config.toml
activation = "swiglu"
positions = "rope"
rope_base = 2870.0
rope_fraction = 1.0
bias = "none"
init_std_o = 0.00829
optimizer = "adamw"
lr = 0.000952
weight_decay = 0.28
warmup_steps = 293
decay_fraction = 0.745
decay_shape = "linear"
steps = 3776
Each number is 128 + 24 x the weight over its row's rms, rounded and kept within 0 to 255. Layers, rows and columns count from 0. Numbers have three digits each. The size before them is the row's rms in percent of the matrix's.

# layer 5 MLP gate, 768x384, rms 0.038, rows 532-568, columns 256-383
098:111094118130103154119124082153119133186136139118134149117129163108067160104148150140129128115106176151133158129095078073141158157211116113135086105134154119133071126123109098152109116133181111090139098157093121121143178116121099070132156144151132162142137127141139088131108181104145130115092110101179118097129127119157133129153120105161119144180127143066091119108127116147184123116105
100:091160105099087147107095145146119132139113184124133124055128135115094104129117161123118126133141120122114139081093103114187144140161125127115166138117150138117114126123130108105137131130125151135112143123104147117130138102133143141142087108082132121116114137093112123129155103132082109108140121175161147138103128109076135196176153137126162119134124112109151152141150110123194137168120
102:180162117089124147109150107134159100113146171153083147169106165113149126122113179194177063135123109131129157121167122117100122157088155125124117078110142105132154157167109131147146083142078134129097159092129126135122101120158137130142127170123165138109114144126082162157168149107113147156116160083129107128133108141148098127125177111146160122121139139151146085130106135160094118145140
094:090113117151139125138052152130097137139133144168098109098128090120131074155132116135131121142097085145129152122112102168114159103135121103103105141177150129174163122115094157138132132113083101125134144117173129125117122093094127078088153095106106156157109133128155162108138121131150122093143091142123123150173128170134103124140124103103174155114146148153172075156121101110155128154091
103:111139117134141145138082081177104126141120137150149116147132138127084138133170098133120093182087146098178104113122101117079133124107097173127108127146115074130129090121181115102145139154070156128084081131122130160168155100154084107149139087125117135169130094125139136119123155111128141108131120132155106138115111105158127098151137114129102141106156129116131111068143152127141101150102
099:104161103104130120116060153066129128139155139157109138139104153123133129135128121176163151163135147112141138112097116166169167148080128102117118109133139110131113112169114095134106115136131095150130180121118120105106159135105126092100101108125131148127133117108102120112116160139159135098148110137134138131159092122096148092142111119082174110114137104127167135134154110156161150110131
101:143159112108101143115064155137100133143137117181111149121134128162137126119167144129127113141117090106143162140134088098095121094178126131101094070130129091111100170156129142140112120158114113139133150153125147121141186131103087153181115126072120175144148143106159138140114104153164202148161140137134118138114101113133126132126128132112159109111167146126095112107148136150141123116109
102:133127088128126109101161135108081142152149107134100127127156133136145158139127118174162131106126116145128127141121148145143112128122162110167087115158147113162143130107116132154143112159134125096134088148167129141166112122119129110144141119140106227115152084111159093109117156127139105114138125159110118153182114092107118117158126134128181099098137111125047117107140132164110140118151
100:085164142156157160110105102144157154107114118142121156089142115123126167155167159105140098118091117104134099115136156165147139095176136121121156138106161159114114088115122091147136146138132129168106172134128130129097104162135114127122087107119113178090105113077106146085136071149139140081118114125130103149108114092125142170107139114124143118107140096123067103134135098085089130091157
101:125127161146116125125140111178135093116102089149143154145095111149120134127116170138115145129120114158104142088148130092115142133121098159145155055145083124089091152127148102166133113137115132105140143156125150141132131149094174110118085153109125124091134091146138132120110059108177089145158104120151144111175102118128114153084159101148097111153124145153055110121133126123176119135148
103:121139139153133134118135119112158135203157177139151134159122100107109123108142110205148123088171177111128150126140112091174119138109164123139115104101085146101128110154128103151108120116142158121132129147087125126082121093151127129162158118124141143142101145113170116153122140119107100127124171153119160156154107146118116145112121074125174115088150157124131137131095124134177116104111
101:118147115119114100111134166132140118123103117136141117157144138106132098090115085141121118169157171139185150141117115168149095152137128114105134124154178147099126167146134157122137091107091150130120161103118144174075127075126108151143148118143111112160153109124144164082116205164114101092180169196165121136108118131125102130141118110104120110116145134152160136140084152133123108126117
100:130119079135126151137135140157160165155123174183142137139125131138098151157094103128082118134119131122147138096153102128151119164164077168070140156147130108165116137126175078139122135144120151113095119134141175100094153105133094150163111132163114147144143133096151151158094130119110150131156111184117143129155107136119156159122152101066150135149112100155110150125067161158155125078169
108:093122077134128132086129138135143141143146124157146129157113147139093130166087117153070156158147126128122127142095175112161099115129091146122104114128106108118124114100093104149163155137099147108103110102133150123149072098147138098127117080126163168124134110112140155172155140153132156096111141130094081122118113078099155149076151100112157146108144088125137110114100141139150129112128
100:127086101142096153149135168140073163124139118115166121064156124134099117087158100152131179131158129166143105107121106088105094144128142190122130164128107119183156125147113166096153095101157142155151101103119137140142171094091123125148132107152098078136096122097128135099119149113062085112139092133119114088116144084158119106111148102123116147128127138112130142118163097128124134082097
099:097185156108138147134122145150100120166179148142130107089068123132101089170123084159125121104156165091126136121116091128158143119120119113113147126136132129117167127142132122136094171153160129105160171123137142147111124117111126093092101109104084133112177066134130123109126144164118153051099136102138141138163113122113100165114110137083168167129154136151131114150148137129140134154126
092:134132151149115122105090141116152056104090139108131086124107150169119133099114135098142128182143141098122103096135137118127097164126087116154119141132138119136116082163068095191158148126135131123151114109112137146156126129156123140144146117120107129111114117165103125136094149134104151112118130144119122108128124105153118100133137141118160130088147161161123143085162135171147125124156
087:108124090163142163126140116142130066167163104131116128096155083146136090177128104113144124112111116083090114148084139150119135139100124125146120138149117108151130140161121156130139137164111146150147129112133153139154167138144110135144172154129129163135166127135095104196116146159108151132122140127155110108171141095162132084141134110098138096103135127141097162091162158096145115131131
101:112103077141155121137152146102115115139081114171116113114069154123129107126159125135134151146149124141118110134101136095130116127154101098145091197137128143117102136105104176136102147139115132112158168148140101139145133113104126134124090113110124154161156100145123116129140154104117125091135109120114141180135112079150094111119155139100123138118138106121078137103153160133110149110129
096:187104130139110145100111139120130090116105093140155125121132120142109173142108108091075139144135126112105138103053161093151114129161118119122132125061155121092171126112150134091180121095119123185100123096149152172137096089159136151141132126119161118159126173186137119142099124138132127098124125163142086128115109127155148121119129135124138097124138119153139180156133141125134135093127
103:128165125093099139145125125122171168173132085149096119080144126096137121103130102150154118110121135119185149110113121132182151123174110118167161107068153139173118093164127106150097103172108095157108117120098100165168145111130121117164140118145156150189133121127132146139180112118128138120088123153146129108129096110131104104118127126122125152140142124149145151086129133152126202132163
107:129145141106142146128152155112181139136117125159092127137132128092107119169164092125155139151144123134157088104157118128113136153102118122126113131152114105142130123157140076151129137120176155159171092122132127132125166091142112170110141138134103154171108102149099143093146120152132120101112143129131124136131124105136161119124146125117133172072126151145114099084114148149096117159129
104:141131142138110105135149128116139162109126112155151109139188112124101088115179126155120119131127145096154119152135124114098145125151179161145171121138121126126141142154131115146115146161143117118145103150133102103134122112188100152154117090136130136158101159137124147121077138106144174141096126153133127109159070113123080103091150109113124080092181084133144111130094113115133158101097
095:137166121112145127112113099100068104123130107128074124098103176116127075125143075136178111106129126158138126148140107151126112134126153107143091111123131102135153134123131155123080125176108126123116149160125123113121127129131106128098123161137136123153127156121153153126155205128131106150110146104114065109163135160129091119101164099134094091106129102078135147125151152169134131148135
098:120123166145121142123140100122158113129163113122119081107128128147139139104151142161157150087133100127140088091124071158102179167167145092149152159119098145168144109130122118136165090085128121113096091116154104099107164096128165121128127177134131164115126167121126136119093126104150144100095100115123135123096124149159082119104109139109123096122111084121121163084116109159132123103095
104:130155135166122162151082120122143158131148139142094137136140140174122114155131122162134067167109101128142085153129113097170114142109134163113141126163133132144096105122138113133136107106142127128117092136114129106183172079148088115099118184159144173118134123183113161167067108146123127127118132140154126121150087110118121117090140086153098140084146139101140095114127112172114165092147
099:096131117121090139160185122091125122130157141120097118122143105130089141149149121071098128162155144133122134120116123123189091141142117115122166105126153139166104163157154132157140173119076100174143148135102124102158120138120107130136126084136178194094100108117131144152108125150131107132134134165152151067159116141148123119131135131142109151156140129169128118111116090153124114145112
100:109113136133142124128140158175116131147120110157146138121150111134114118128148166120155102117149118131100172124151135104134120135146147099124121098118128145097127144198137172161115100155160146097100110145135120169144139097077150158136103169109167135105146113141155114118107088075132173106141136148128119128142103165160091115175116127160126085161180163105144129117114100140082126161105
097:118113173092136147119144102152112137104157097141136151105092120109175152132182117116127105109117086161081094090125099145148101176149142088145125140134121159133150143117137117150162150108128122122099158110162086155139102138131184172102135159126101169137161150169117149126159115111151163116105098139182162130120113120139180096120143120124106128151120179139152137134141119159150134151111
102:113147124134157142147155134130146140163162152140121131170150137137133100125119160137138088100083167145111140118116159104146132144106100096102122109162124068159134142098068104158134153119156153110161119080125107137148110117170126154135145168136175138145156133133132126137153162100147141080117140175151154136096122166154140128131120141120152144154169108100131160152084081111091151119177
094:159132111076079139146093157129122173102108152118134138131166123125155082138120139133121127136139116135142157117142109122126127105152145079135134126141125142173135127110125138124140162151178082145105140115080083145142154130096140169152138138140147165151143135134151142156107152127105087155141104107117131151128125128159095168139184134142114154138112167101127085132122135149131162102119
109:104174124102136134108132112116120116137175115142121156123101100118142118176148115171157119105137094113149074108154100170109131103126150145129151157128135116116181073136161144141139128088118126140149118111155103119156127090130123085160114082161143125128119102148099170116131090107129122106109171134144152125147104087123134158111147127108151124084128112154110120181125112159108126114132
106:142189143092115133143113119145115137104162148168150124147145089144119112111125119146157095144103139084169155149143121164162132131153165143138107137120132133117145162141098182168125134135144105113101147147083127141135136102098102145102117158114125099159090091131121138125149095138119132134116150127138134158142087116130104150125154134137144141092127120101164095114147116154129102116144
097:139173110089120100110147132144151099121125094139118125141157129151062127155133132130196130130150114124125124102119126113130130138150140103095122159112128149157139136170127145133173093131102099163181126107139112154140102082149149123124110137125104151137137115115114151124111135099131093088120164155133125124118086117057103117101148079123124121103147138174104142104097118136092103118141
092:150149111123096167078105145177119133122114116114093143137120143149086108132153104103103112131093139111176108125150147116134122127136084153158117152083119097120093098103138146124129106151123108139104119110094111152139134119164179149138094128136102132178163124130126100165090084148119143119098133145108150111116116109103126084129150120161140117108122089133120139100142188135145109158136
098:107133089129125101128106151104132144176138126114112154114121119110114070115116065110170182142118143169129128113104133115126109108115136123169162108117129074124130138109133191124068131164184164111121107100094094128110111105100157132163153149108153118097139118142101104146121123160164165126127148163132060097132133142115128115138125141121135085157159139113140123150166167133159151152126
105:100115144145106179094114142166133119124176145101116110126142112129117135116136128080111127146122120157134125145079114145150138125146129147132121111136092119118137128142146149134108136124119109146127126093063129118167131126147124125163140115100127163131108088088114119153130123157128131134152129110107097142103112123132080127093132092112127121101128113120123102147119151122145107157084
# layer 5 MLP up, 768x384, rms 0.039, rows 532-567, columns 256-383
097:129118123124124127106126134125103152112121142094139172080113142108112192087117181103112138149134130178093144161127141101130135135079072172144122138139105138131138171120138134096118105111122125151117155156110180169142141102129147121139134132126112138129162112129123143164108139113131199166157135136112105073114145153122120121129141137143125137164133126153132127126128151131145128140086
096:152139127117097167149131135146117138105127132122115089141137115145133144106148114113095184094143190090142160096145132146106111143124109114131138088169107133121138110110112122139117105120132137102151117173099149157126164119137182115123186155147131111116113122088145115144126171127147104150132121093096070151115116160128118084114092142128092126159120125162154125129125155123096149121114
101:146088146153137148128114178119117128107103103128160115132105147094124164135143120142070159123117178158135121099101103170158115131135143133157144101208122119168157175095151098090096156116095125122127135141136138133138117164110164140135145148133113145146153127125141099127093129125106111135121122165132096107115151166119122136112109180178107130126150152108102105121109130128128118096152
099:131103146111113136129110157116121122161144206096135123141146145115124130073112161093132102108152129159134127125108162146130166133173161120105138131143105119087145143121123146129092128170168112126135114178116151092089159153159125100073128135150137140130165113088134140122140119117123120121168134104099166090103127105189133123104125163107117123135105171153136106102121128133132133126142
104:131138148152132164158157129134131126120134118107139126113083152149080127153153078137143104184114137095142103124112142106115153143128123132181102130143116115149124133114112140146125124101126167144102108107110115115174110164118079103125169159141139178154130120144160121139118153124108111134161120120130114091153128104121138059135151112149114118124109108165125134079144121145109153121114
097:097125135132114092132179123139095139121142166121163160098132149076092099098108103114119108076102138132104181113153064120174147118177128119110163166113105167135097133109120136115140147165132091132103148143128199107172122118101136100102159144124136113124113122137124186135124129112094151106102121151139111132141129158123125147168152175150141147120152124122136144122042102168086104106153
102:117142156124129148135137095110183174141167150113137126165136117060108117120107084098152089119160145110144127147127146107081099130119137102172183163128124127137121126120120150125120151171159131197124149120101111124120127124117121168110106127132114100159117115108118086164140107139123114136150151095092105104121143152164141123142120136135100088119091077163126100116122111129110139141170
114:125106131119104150116109127189169168134142130107119137108111110101143110124111138142127084105143156075139095117109112130135111145104108141096150128114107166079163139116097154076142134109093120150117149126106129110162161101160101145114111149104117049160110134090127167145168141181128165134142139123168154121097130148152127134103144116111129151178102125160158116121107130122121085140091
102:084132076106140109117127130098127066104117117128119121138093164138092112120133145121104116140127115104138165106093147143096171096135130126112154144135108105114110135137136156111150113146113114108105124093132159149115124119102097179128095144104064133143156112071134114132143145134123117158122124150149150141113127135112145153137088138117134164129159144143108138113143141122095114143132
100:104128121114123146109151130112104147168141135126141150161118136166081120136165154162163093071110137125181113139131147148101119117169083096095117123081107146139130135136174110074102093137130084133123123131144102157155132133161121124160100094150109110178118118116106139131121104131098096122133160144131134143102110100107107103102158112129132124069120121139113132152099130136116125097097
104:149101166104123127136134104158137118140110110158141143116081151173169128147096104086127129129131108087131128172138148158091110107105127082158123069133139087143095120121144099133146141129111155120123154126168092115115105147109115107156123105083133137147118142143101133129127078067168113087119110133118150115128143132132164156149118129135113144117126118090102105136122168115143143138151
103:156136107124116110114122121113125138144172098103144168093065130090132122145163164111163124097112132100133147130128109096151103140115125141167095154128107110128154134065130151179112150119120078130117122163099152099093191126124125183102120069157106113169174129123147149142156156132160114157112137145150126104150133109110123124142155115124118152105129128172119138153111134149109141123119
102:107141165145113143116139146117147116117154161122105157129141167142102090083135112147083114119153189154105170131116103163167108142135156121132132100093124098130173127128159110137100145107128117125139099120148103128149151131118123145190205154166098133132103119111134132149128150137095095115141141145094149123156128178125140121115101148149141126079120127095127142143090134122121144105156
109:083137155148156155140082111147116101133076132125136080103138130137155105063167083105140088106111094133105098159172137136151132133163159117108130124113154147125124131169134115128108097110147133112139154104093136116128120162130172179110169136133135140155115119156117099147136158152112108121145136115162128132094130162182141072143118150106102116161094146134132145151098151107153169113152
095:139105135123123080122151084124132104125117170100118118108165111099150106119093129088114139121107138153081127153106148117112148119155148106157107133150111142126138109132103089142120178182105130135074120140133140094108112139161128106107111154151110154099175147110080169107165134129155106152115144102124152149098141146125110156094092153151123112127083110166112138127073179148129123125115
101:148108107162140123134073135111141159104118124097107109155143129125170178078166147150150120128121098152112135179129158149144136161152138106118120131132122151167147146128112125142162124147109097162151129120166131141166106112144104149160146179086141118130113190102115105156155128097176125192141110187116119135068137129126162153135155091197110111139101122122115128084113125165139107142145
107:104118091125134128121110138144123159164169155120100149110130094137136101173135089146121157098156114133178175155122089104120128136120134173135130111128131094153183183101170125074105135113087153141118121140122156115120139141118160116095097159161121126136124108125138134138135161171129090146096136116151161161155130172099124132153153101137117081140127123101124111148103129107149128133079
092:116138160113126093120098147113123147147135134107137115139101153119081152108129104160178113144164168149137136133111128104135156147139160122115120126129142125174093149114087079122128100112140131115117153123149110134141093123118148141111150110110128152118109118170135168108139134132126131122108122187125150123143114167068078148087125127121126144098154092113163129124119106183062139124132
097:142103139115103121129128136089062118173085119166074158123105168150113130135114120148134154105148110188108125110100143125134148097149135140145066148150136133134150089130179150101095142158172135132098155153098096133138154159125144116120189132134091132161142073123131111107151158116090146131135144135164137125137144145146137119133115106151138133088149127110110154110145103140132110107113
092:122132128123134130072136126096077127130122127157108156099121149167140145141114177110117147090129121158083170122116143079135147180131121178105166123111120120145083119099133128118107158082112161123144161135148115116135122117192159101134120113141158102099164115124154093133107110104122098167139133116109113097134131101178132130113092120119153087123110126088114092125120072111090136101118
106:119159105082138162128120159124167169124122160110134138114164100129136098147154125119118117157157093133128151103136109127153131148139127152083122092112158110156096096129137115134172135120108130097127181094134099111153131119154138108184130171167158124152140104104140102071175130143121140108154131135134094131088141128089109125122128113080178118128144132116149150117142157082165118160163
101:140121135097128085151128144144103134154115154145157097102117128135151083162145138119101129145093144115107116148106094083130082124162142147116107178157096145118153121119129130079108119122098120144122107119138143118110133121149134155134148116176085129167108090147127169129110157120149096128143130164136125079113151150093133112128156132119105122126144148160180113147138155166148079164080
104:137134072155108131107132137141144123096130085173111118139165122120088156123150157118112111123144166148150125141117167119153114114111148108093118089093110126123150119163121110099137123127124141154140088155140118122160144122119110118161098115129141151104172182173138085112171150122168112139150130109100122148132117116084120075118135167126090117151131158109117170130186130178149072150121
093:114133155095140110142107110148159161127124090159104177117065141073141139132162092121120082168074135147123137150109145158104126121130136136160104135137103145153104144127154097155143153147132126113104133132130135121150124142118114103140174105120147153142116128114098116129154168126111169139184114133085111108170145125126152071087082131133126091152121110165178130118131124150096138166143
091:133127169114183143127139113176151105135103140105149107129134116112130118111142118122103127147142121140136148119084165129097105139132079167119152142106115089153151166151124158070127118144139090121111123137136113150148131118127135143121112141082148084139115149130112158145131150140119129161122150145078071145102142140142130102143144164174121084144100078115139138134148112105139149134114
103:130093124092152139107173110108152113077158145094120122129157148120146132133128177154150144103128087119129125130134134133129142128122127122119113124168169066093142149149136112104158165138129111112171112114146137155152121108144155125189147135095125118116133144166114140167154165120146111150103143160132126140173106120113143148102137118117164127130104079128130117084125113110062095125110
103:124125096089151145174120061151126109116131149123123169137128112132125153120170128170117117125143144142139117140125118093178134089118110127065118115111151139125085155130141150087117144162137072160172130143097112120175138127136150136124112111111125135125102096133106101131121150135137105111139142155166118123104114097137187154132120124160123120150145140126134129143128110155114140184130
099:117115134133158079143164131123161131156167102106153118134153090119125138079124145132119141149085071127095129120119152096129193108148104161113164135099062127143102148120152131112151140079138174165127161153131142115109111134173202159107090134162112106153169121117114139114111123136156174110120147158129122105108119113132153107113122123147121136137131152123121119200104138115097117123081
090:114137104145130138150161105142114141133118183085127154102103134147140130080120121137124069151151161110162132138110147176105132116137170104140106157140132158148075124117107154111136129119147110129124157144136169135080112130099108136138114115104087089153141132072118108079179174130114135116186086153128144161121127126115128111146118123153118167178140131154148133136143129128090130137152
098:133127163141090113086155155114139140193137180123142186119176101130163124122102107100131108156165122120108126094118144142161123165139132131166160126125146115125077157094120123121133100100158124114170139104108164130092115118084155162126134180131095120104186108146107144139110154159135135140177102140095134138144124115135145128141145115116142127138144131133147125150134097164159136106112
091:154109145139147126101157144098089119141110182155154089152149147131133114156073077123177126128141147135134128093154098095153112110108128115127127145122164132162093146126068126145156150157154142108196148102138138078136087131110116132125134144115119100118112117145089160148143151116094155112154153139152163219151134104138111131139113126138141165079149115090133163134129144102094115129107
108:126105092111110140134129125090176168107164144197153120102117185140145111143137157129113146113106155144087071116129113142129093133162127134115132098158126124111133152171127068107145100136130141098126130102122109081136111122167103123125117130159148109132111098095128170145108119145168109117126138161160117140121100122092154140116087150130121129101150104119118093126142155198153114151107
112:132158086090147087131130157131139143094145140125130085153125136132109181131124186132091135139123119106179118162114114194146114139106126102092126123083139149149134127113114131130098129162143127126092120117106148158110136113121134138111135134087142133168191130098154146103113181118139124121171132101084100117146128145112062139126150101098161124145106130149124144130080123140090128107131
096:115125092153135115133095163151087136122150129112178159123144097137107092129107103143119132105105175093148156120172104127077096081119105148118114151126147091152152096117099136158115107141130174082126118132137095180099109161107114108145179125107123129114084114157111137138182101122102115140142166089102151132118147146147173142155106153130163146092132112132153127155195126119123135108084
107:154139101091142134106094113142151127140118100102123128141116153110098147101140093101118096147100131123158082139182176148103109105131095123131146115111082088103092110094165145128135135173145135152109123130113131100095140142141149155108061139085087113145201149110125141135138125140128104113135117123120151120144127101112143126162144131101090158109139100125153150090098152113138061123127
104:109153120083170187091076129151111134099096139127142088113153143148089134167150144140098069152123131092074143128146133120154132164177087142069077153121140181150128110160143061146205089107071096161106122149134152149138148119134115110111159128129155161145082169159149129116106163108099125146159099088158138117144117126134151155113139093137174129120102158105106103135089085136119103067133
# layer 5 MLP down (transposed), 768x384, rms 0.035, rows 532-567, columns 256-383
100:158095139125140166127106113133152147125116109163091126148072086150138129106108116134144071091126118104113119116080139096128139145154152122100130105113125085093134138136117094125134140124165106134154143111139117150176099113124145148122153123087108152140132140134149093116183141196113132101113115141105141135097158098073157126125141113084153122080134091095135147083127158136119116148116
098:125234136170118116154106122115133082132140115163121123109128130158098111121111111140101145111102108174128166111111132152122126096143164113120161170128128092132126141134135154102088129128106128118151130154145134116132146166157107104079120119138119129087153113139173126139112093094158156125127118122164185085112049150173118146125155138095147118100117111097150152132132121114122098158173
100:102168108151118112122128150132119124153149143128151127103176087157121127148150115142131129154123135166142150158152128116193114098128124142109111114102129162097071136062118110137115149112112180104129136162110077118111082137120131105142073110111159098116094111151133115099161131099160140106132131104138144135100104146138110140132134112083101134149134090122130105120141125175160133156133
101:109110140148150115144178125118167104094137134108148081148129120172141148130139129118108141121146162115109105161126143088144117136133179135152132140115144141144096144137104120118187149102074159120143073072114153146145132116125141120119149154158179151152135130140145105123129126114091097115123154110122103076100120122157142109129130137183131123100120129129090181109095149164134118113140
099:136106080106118116101152126170125108122103143096146114101159116113124132148079157125145091154126146094097111130147165121142169142151101142123139121138102138073118119142097139120088119126146133139123152135116149138109162120123126131149100141134116090147127135129131086124115148138114082130103132166112110129104183096103157107127154124126064148133059102112145122146144152115117130149115
097:129161102086162110114131101107098112127128136138127122158113105127091146143153153109124171152128113128120105128109113121164131112102089123136082102116089083119131093145122086120129122074113143105161135130145126143101112116127149142143142109148105134155091110110120098101160103166130133147139146081152121123110106105142094105121124124089154143123151105134122126125124110140141151130105
104:157178120090134151156185082154115124136138112144088150146093144116092141168117125128113173112122114139108129148153133119109150157123124129108084122121152151111115112129088129141107128166139116104128139117154145100161202148108112139179137135125152114108149105127131148126128103111102134153143126129151116135114039106162070131155170129096107117126067136140108116104111148164116170140126
101:138202161104130153078134117138121089120121150137124115135116147113165122126111163132102123146152133129146099049117128092126131161084105127129136131094101114103133110143157143150152158126118147149102170159132095111099126118166094112133161142117113129165132140130094090095200180123113118115119137128099132131095072104099152119113112130123153122096153148116122127083162111096132137109114
103:110133140139128122104102129146114138112132124099087135124123099089169127145135119147137147109125122104127143128129117138126141123106062129122136129130120121136180122129124115153132113158178087155130143102151138151143125112105124150163117073131142129138124141109124127117132156161089123153141142135154159153177192111134189070094119115106107135139097131166124135098158133100110114120093
099:102090119138136114093141110117104105138098092091139138104142134141090104127097117106117150122144123121133127122137176136126138134114122130154128115125144136090102183155109125137154136169116125112126187142082118116111095126115129118105140117079124161084149110125097132103126152148137139170145088120139132133165134123153145131141106103126102113140064125116096126122154136153123132110109
103:101144100128160173143122148138137073173093095119147103122117132157171135122131112108162073132122108113165110138136075142092158104077107161105103133117153146157137147113120126121186111133147104117127084131127106148126140124178137172129140129137144106145071132125139141135153177132105131161114116097153125144161101131149163124143168157118155175129134121154105150093157167114088114128176
103:129100122116116128137107103113149143150113106106088159098105150105134116118107115121101073111097109152131107155120102126145139118174106114128138173162117122144110095128191131136143116159143105092125163131143124084128146110134149127157135148167092141157160125119134097122145148118150153160134123146162115136173090099108127142157119096086148105089079128126117142116121140200140124139124
106:120092135131146138105089145105106121119140153115119174157157146197110137158130129163084142131113163116104133084087133122133158120117125113114142117158143096101167176163115121074119136116129107134125140091113169142116129125139127088129111147156098171143130101145116180127150133150164101110159114124116126136122210147174159085138163129097093136135138123135128165088141163124123138113148
102:166144087128160143125151138132121120118135120133100151116094136083120108187104102203161143129108130140156146118065138117133101114150094100160097084144111132152159161127118121146120152163122161109177112067137097124092118092117099120111122114155147111115177121107140111163149144154120179108102093138095133119120068064106154112125146136126138122128128140172121127127109128097106115106080
099:128146111110144143099121156140148143096133121103040135172153136153113104108154145103129098154142112087157134126144088110119142150154126136158161099134108078129116129136159148145152105093138112129155076128121127154113138104141135125124085099125134122137093107146131116111125122142159141106093136126146130134145095136109140154135121102119089093094114074125171086163131110091105142141114
100:125220117125146134122142115109107139157166119164151115121142117116129121124137128105141129099104079107139141125126132159146166144090150144165153144137175122131152122155137133164135136169093130119128134125164107143100125135132154142087160129150080101118174141149136150102139139109088150132158128120138156121149000146133117113108103112094146143130141128178192085118111130148120148133109
097:134175159090127161140072103133148111187104133161107099133103135131111127128135110133147140120137069126138128157130161151074107150146160109146108138138120102145152107143146126117152158149101083112121098109192122147120123139164100131094174135147147141139163130161130105139131153139145151105102140147137158123126042123133126117121139058130170111136148104102086101096116128109129109100124
092:110132111103129117125130135154105158139110121110105142126124138121104100121139134126131150142142136109108139123068134148125155137116150107146081114140086131150126132130129083218117135161135148122148121108161116130091104139142156124133162138120103096130134135140110059143150148101166162107112136135137134125109080143133158116062101135141093097122168082132161115078168177127104166125106
099:124028144081144147124138124137154181127156128128141118116123135109131128144106144129093106162140091127143172120110139086095150125122139132103174129130092097159138115155183100135154129112145142144156110123122149153158130123164151139111109079121143111110142140160111152153112126094133122136152119133135160124134255146090168168136089155126131120099130156123163089142128112162153141156114
095:123118147143114153135125134096147087146095153102170119121129106085153165091110147135128144144168128124092137132071109125138130111104151149124106119102157122152142149103166138076157148113129137141134087110153099174167117124132130141128158136155154139110116167124128103113150131138131182102133082146115102134112124144132145138145147123149141124133132116093091163155139125105135158119121
105:116112112088123057121152130100147108156158088109075137160128132123148127102097109090130096140099077127139134144124153073115127080179126159145135145139152139145145135133126112166147086088150130121071102175087148138180118118121112121142074096182144124154121086116125137121158116114138140105160134082130135147110176133114101120120126118106090159108120173122104131130115127136091084146132
102:151150094112149127119113105105114123088156153127133131145097116131117170097125157116135097139134087082069106103140122131096160135123125111131113098134143132102083147183099131175164135140142154129128131092123140146124131116057129126116144159117162114127136136106123131171125104119148100136105156139159129149079178116128090144162117129119132138125168120146119163104135138110126178141099
106:146112131131187082137120101120146121155139145119096169116144186116106106159150100125146113150117077109135140093131107172105141159097128152109149097143094129163177113134126096133157126126114097097110114112159111146125097127182153158092125126056102139094098154084132148146093130127136113084134141183137119118096114108168123136149118097139156089110095094128189115119118113078067131165113
094:145098124102094134119104092084139126132112125089150103144166108123098118130113126167125144132161122140089147149151178133174109147161112130089122108133104126101172136120108096126120142120131116143131121081134150120138094137102052111113132116166174124112095149134148136105141092130138133109096081141119152140172210111092137179128128144143121121165139117120115151102106122067098130106126
100:129226150144104172161101118109159154143133124140114135172116140124116112116141155117101105109114113136128099134136136125133085134135153053113153090112124152133090095159119080127106144129110155119099134135119138111148100130138114139141141108138119170147127164115162112131173117099133152114141109093137128073094019153126135142141152108083152121101102153120126093122129101178113119115149
102:131157069142121134129119167144113116094125156095121141113116129130125160105116103097141118143129159112189101162144166153111075092106108155112132100103119144111115128139112192112142132134116149096094113125141105153115131149132106133133123104110153115150172122136113111160081148137137143147131162125139116115119098121151147137147103146135135096121086099144113136139152107120119149112082
105:100100153121145127147148118108119137160131132125135187132112125140123149113096110086135127073150189140122130087152139138128100112152148136130114123122135137132102105121170124116101177124135120120140140139157083109128110137147129153134125162130108107112094129161127107139139137103124138130102160136136116124119082135114137156118155138101137138126108116138112180155115105138088112090144
100:104110152134120120100131175123133129104085186110173123133184138111140134131145133110126135128111120137131119119138105172152084141134122091127083085111114115078155146173156092132101145116084131164137115127143100143123091116062113125141105123115145145117121162115131155121153158160114107153128070093148100159169175132150156136148097137106121123087107156113097149112146091120170100112082
092:156065133124119118147141144110082152150129096169166098133159137124100147166107148138128123140161104120126129161134168104129142125087133161131148089112141133084157162147157124116087103143118138085124103156138112108172146102194108137134139109165164156140124122127130148170109093126163105180089098164148129075136160113115142128140138150104133094114135082092123126096085118148156153104085
101:125108153143121104153109082145144140105091119138155087134150159138120124149100157158102125103097168111146079134097122120144106130105164154116111130122132078115174155116118092168130110139139142136090176108160108151136134126180113096119119096106132155128147146109089139147119168080129092138129109134144160096143171138138116149163128149081119129141131156116131125133145100082122142115134
095:160196105144102113156142124109200145156100136121124123119072102163141143119162127120138110142156128139147124134126144129131111117117123141138115145118125138144131160115115135183094150118154136140140125106170109148139132170097108154102097125129097144131123162141117117127134119107136168169125105097123141107114005148157108134131126095118142150168126148120129111183151149156143151108141
110:134093147146144121104104146159131125111080142081109126116115119145127089106133101166161164139157159136082060157146149109150183143133129135159097132181154170104142105132135131126126126144132138138147136141141139136133123108132118136149122142127120187097167081125098096098128124138106133186095150121094084144150144131114102125109140106142100134122137129114131184110166148118185138124117
114:145072133102096103118112159140086165111154126100140159099162090135104160139077124128165141114104080140104129105157117114147128125093137153082157141135090092168080131146154156107116139161156128136143153124131139117171090118115155136139122092129076164116144113156154140098117125128131110130116138113118140118109170116103152119135144152133159129121128110074084138145150135116099168125142
096:129188138185148190128161127121164096079126148137137118102157145137127106132132149109099140145130152138101096143100124113147136125155149133132132114074117114137130151109127102139128110118107115153110111157159111107135142161160113133112077127170151135121089116132134131150101132136171119101122142084118181118113159169100096141083099158149131133135091119134121136070101143150150101118119
095:109142130085108139112134143118144114132132156090139128136159101122127114147081162164130133138133124117098155106142146147103143111129131142131166091143124155115075131106111109130124133133139126139125192175145143138105105148111127087122055134089122107091125134115130168151132128143142083092165101121139156125119203188156189131142107131075111143154126130136118136125092129090105143137204
098:123170113120129129121090156121124141141115134097155148112112130124139145115110118133171105128128134125106169132081084120097152108144126129119112135111120131096135143129183134133126111143104161098138100091099115126138119133147151163155162158091125142109100114127137122148120144120125177156130142167109077119123053139130128085143116131131125103135138073106133104177132148098133175150096